Each number is 500 + 50 x the weight over its row's rms, rounded and kept within 0 to 999. Layers, rows and columns count from 0. Numbers have three digits each. The size before them is the row's rms in percent of the matrix's.

# down: layer 4 MLP down (transposed), 1024x256, rms 0.0924, rows 341-354, columns 0-63
# gate: layer 4 MLP gate, 1024x256, rms 0.107, rows 342-354, columns 0-63
# up: layer 4 MLP up, 1024x256, rms 0.113, rows 342-354, columns 0-63
down341 105:527570420517526461543416539501494488608492449521517495541497492474436498515592554590544494593541485434416501640416519432513471540489464502531526450455533481501468512539476488513474501734477576
gate342 100:539461535464550428497575597558469489493511531490505581528392534473455475544527563551503471457500515478504474489507558499592502509416456491547461496582506595434402473511462512554512609510484496
up342 092:504502506568493524559454545496458539504449574517573538456380435542509503518438497497478516521521545550528505488495404496509538399487545455411524522546491548416513486531494553480524501470477537
down342 097:430469466458419465348508467455528459486514509513526537527458487503433427467478501537490498531484517433490429467380400442524484487449484568555443479458486481554550553398541451421513566443543440
gate343 108:422547479472534489430510493461494452478507539496374502555398421469487555387464476525460510443375452484477402561491565591463401543505492486433544558480581582485481474526384521455517564508429454
up343 105:509540423480500482610585458542447421560458434449523506540640483496554585511573507538480472461480519438507497467458624524509441509581564442517559534563551487484577479520414529523423487423467435
down343 101:551535481468456462461559551450553483426550562555504501499500461524549472522488628514528486488516532575434544491413508478546408562421558465593476469508435558445521517511484558506497460578567610
gate344 096:466522491469536572433464464563488465525491461495569464502531464446538501559488457532539457434525522524543595446469475538480470508525450517515459517542598573495471490576569439545527485493497501
up344 094:591520538516448437463422447442561504510531536521457421527489497556495477557569517628499416506535514490495457457493483439462638535490533514607583505530438513473491547475485436502451481525494569
down344 098:498530460486470581438656496575532573559532507496549473513548543471525545523458473458516545426495541531495469451559574555519440558462448553472466431548541537547573442513470446467572462391514408
gate345 105:436402470436426423457544413516503529470553407505532500471429487478581514541531486446627510462571576491521424395508435539533515379486528565534499472474482466495564544505510429529485532464406509
up345 098:550614514492528513461439407477470453558493441436445528496435475529444532551561483529395500481413455496419428508486434410563463527477431436607539481436557447472432516548475473427453499508579473
down345 107:503568531497523517512530388439536530499556626557467538476515524448554570484476487559473505548496516534548543411514499579478562506573422582494443485487498550528479550453532589437558571464522522
gate346 099:571523550533474478585475410443509508471512475495584468522525408514465548503485452488497583496466535522597466476529418332412482441476601576503452548551519583404477484511428489526472474478444512
up346 102:518498494469466469527453436517555496509596492458520496559503514529543534581550523489534485517359442518604451510539561509452481428550481572405522393522431539444507382499483506500490420447524515
down346 104:483478532506518512420574439448429545482529454499546518444429453508422564459423482533594499393523454441479456571417470494464454498491587576545472543552604444521531539437407480409455511395407552
gate347 100:448437523548523459503515472504452476425473497471484471495523550398460535477468546517497478515491577459449514458393486458494486535494536427552466437490508520478455478430516510474644492569503511
up347 101:539522531432491501561399555499497547477438413540507518417441517534580473476531497449444511475530476545488541506464495522582509493533475591500505514433479467474505568472466511560530503505527485
down347 101:491487520420520499487553398513475472514534548537460496546492485478537465483461554522413554453425470504574451459446389504500568514558496455482562531559480550604573451459522414405359541382577582
gate348 102:481448521492513452487489526404509484544508453467559442427544633499537470625548528555538535456490559436416476416540556516455469535565488494585581559523430468549558477429566530506507499373462484
up348 105:508508471550563442439475584435363495538456482498510453446484634408530453574485421436617455544500605441513591595519548538497528542531466512468494554529566502547507511587464510512553457567491474
down348 098:491483477561498492510522551545502470523471539499517518500538442596457631431523465506532526452450521564432469560503468411464546470448434397516518423467414492472530506457490451490460562523534593
gate349 102:468440536566542509479466521585461453518428464437346487418461483413359496589494572549473449603590526445554555613465512544482475450517483475526449616464494473542580489504506467500512477484553506
up349 104:502524456556568381494465460465401392493544510434482490531544569544465532456514601504570490500493527435597503551488437476512492484433525525545458534491501469556550547556536575494490484464539517
down349 096:448506555581459449475523474544445533582448478406499551536476533510434481499499452510513549526567534492547475542515488459443441531542488519487492491542542482486492505513440345503525547446513530
gate350 097:501561481500588523507532511573557438449518490498541508495486504494476490507494495473416495492441549513452549503555361519459556483481516571499458462423470586517518565442564542548410489427536484
up350 093:495396487457438490495542507498498480417553516489551506602480453477578475491500444470540497470497521490469487380432443455605401391533531569545526560511436448512450527525452442506503544472522546
down350 098:484499553568568487484473530634534403553462460509461631497477419583486512548534479449512453498448396561530485487497458471529585554488496514597544480491497479479524499552495437499529546641539548
gate351 103:526546598475573439498484419473560522553380441591451465438556470482469518511514500545413474469621466403539399560503509557400561577452389603423556549586510487527440501523453537441501508379561531
up351 096:461406430367484541428514506521577393478552494543507415459546506564507505438463504412506480565449406545518493516417516570481553533495595554517436494508576484475537528551429505481485503445425459
down351 100:532504549582462595599525549516495536509438447518493490474561380538484530437540520553483501477651505490447395495508532438520439425542381631544451540588402492542473525573559508491437382361496498
gate352 092:455425504439632497545453402496445522487550412586588477462452484516529540525510494426467550473498594553508513392415572465563491544504538478517432530610526396461458585546544580497490579515516475
up352 096:581477448475489457452469524391517509451497528562484495522560538437410560466491522464504480477483475429588506513468485621488392561501482477597512621448460506502485515414472536519538472434425542
down352 095:552498622490573453478479566492511516618441504552543442574505445487569481559555543414475493624505506521579613531565504455496612512458564412511560426518549445554552431491460478547474537496555440
gate353 100:479531502470570531573426504529528558480527427500554513577454523522563412483508519486496535448497510449583549508493573516466493550447424491596492517444595567433480550484517523427504449395522512
up353 101:560423438514458420524570563448428457564477577510356573488454524450476503450458523481596492602382486506480399463490527461507433517513558473454510480488492448561535492458460446480514482474445550
down353 098:445546483504448566475338528451428550578445521506560452522450592500490502496530477425510426455528566567516536479436522472487434527503544552485454424486603505514468509492491509505521418548532623
gate354 094:365540526517522469466410544478478450417594540447518403529437512504504508475483535466515475569462432578446417505606490515518535394527527452485503505414453596509473453506525535462485541495498447
up354 095:511496422466518551528481464460465587516458492521560491395477456503454547519483386513472580430499516507502452513395548455431626514468522450515459536570472537472519518477427515467566519489464545
down354 096:526571473468464579533560497570451572598457466483491531556496535484431488593470563494501483458534498401436576552463522369512527514448467553411417455439510437543522573438488497504457478542603546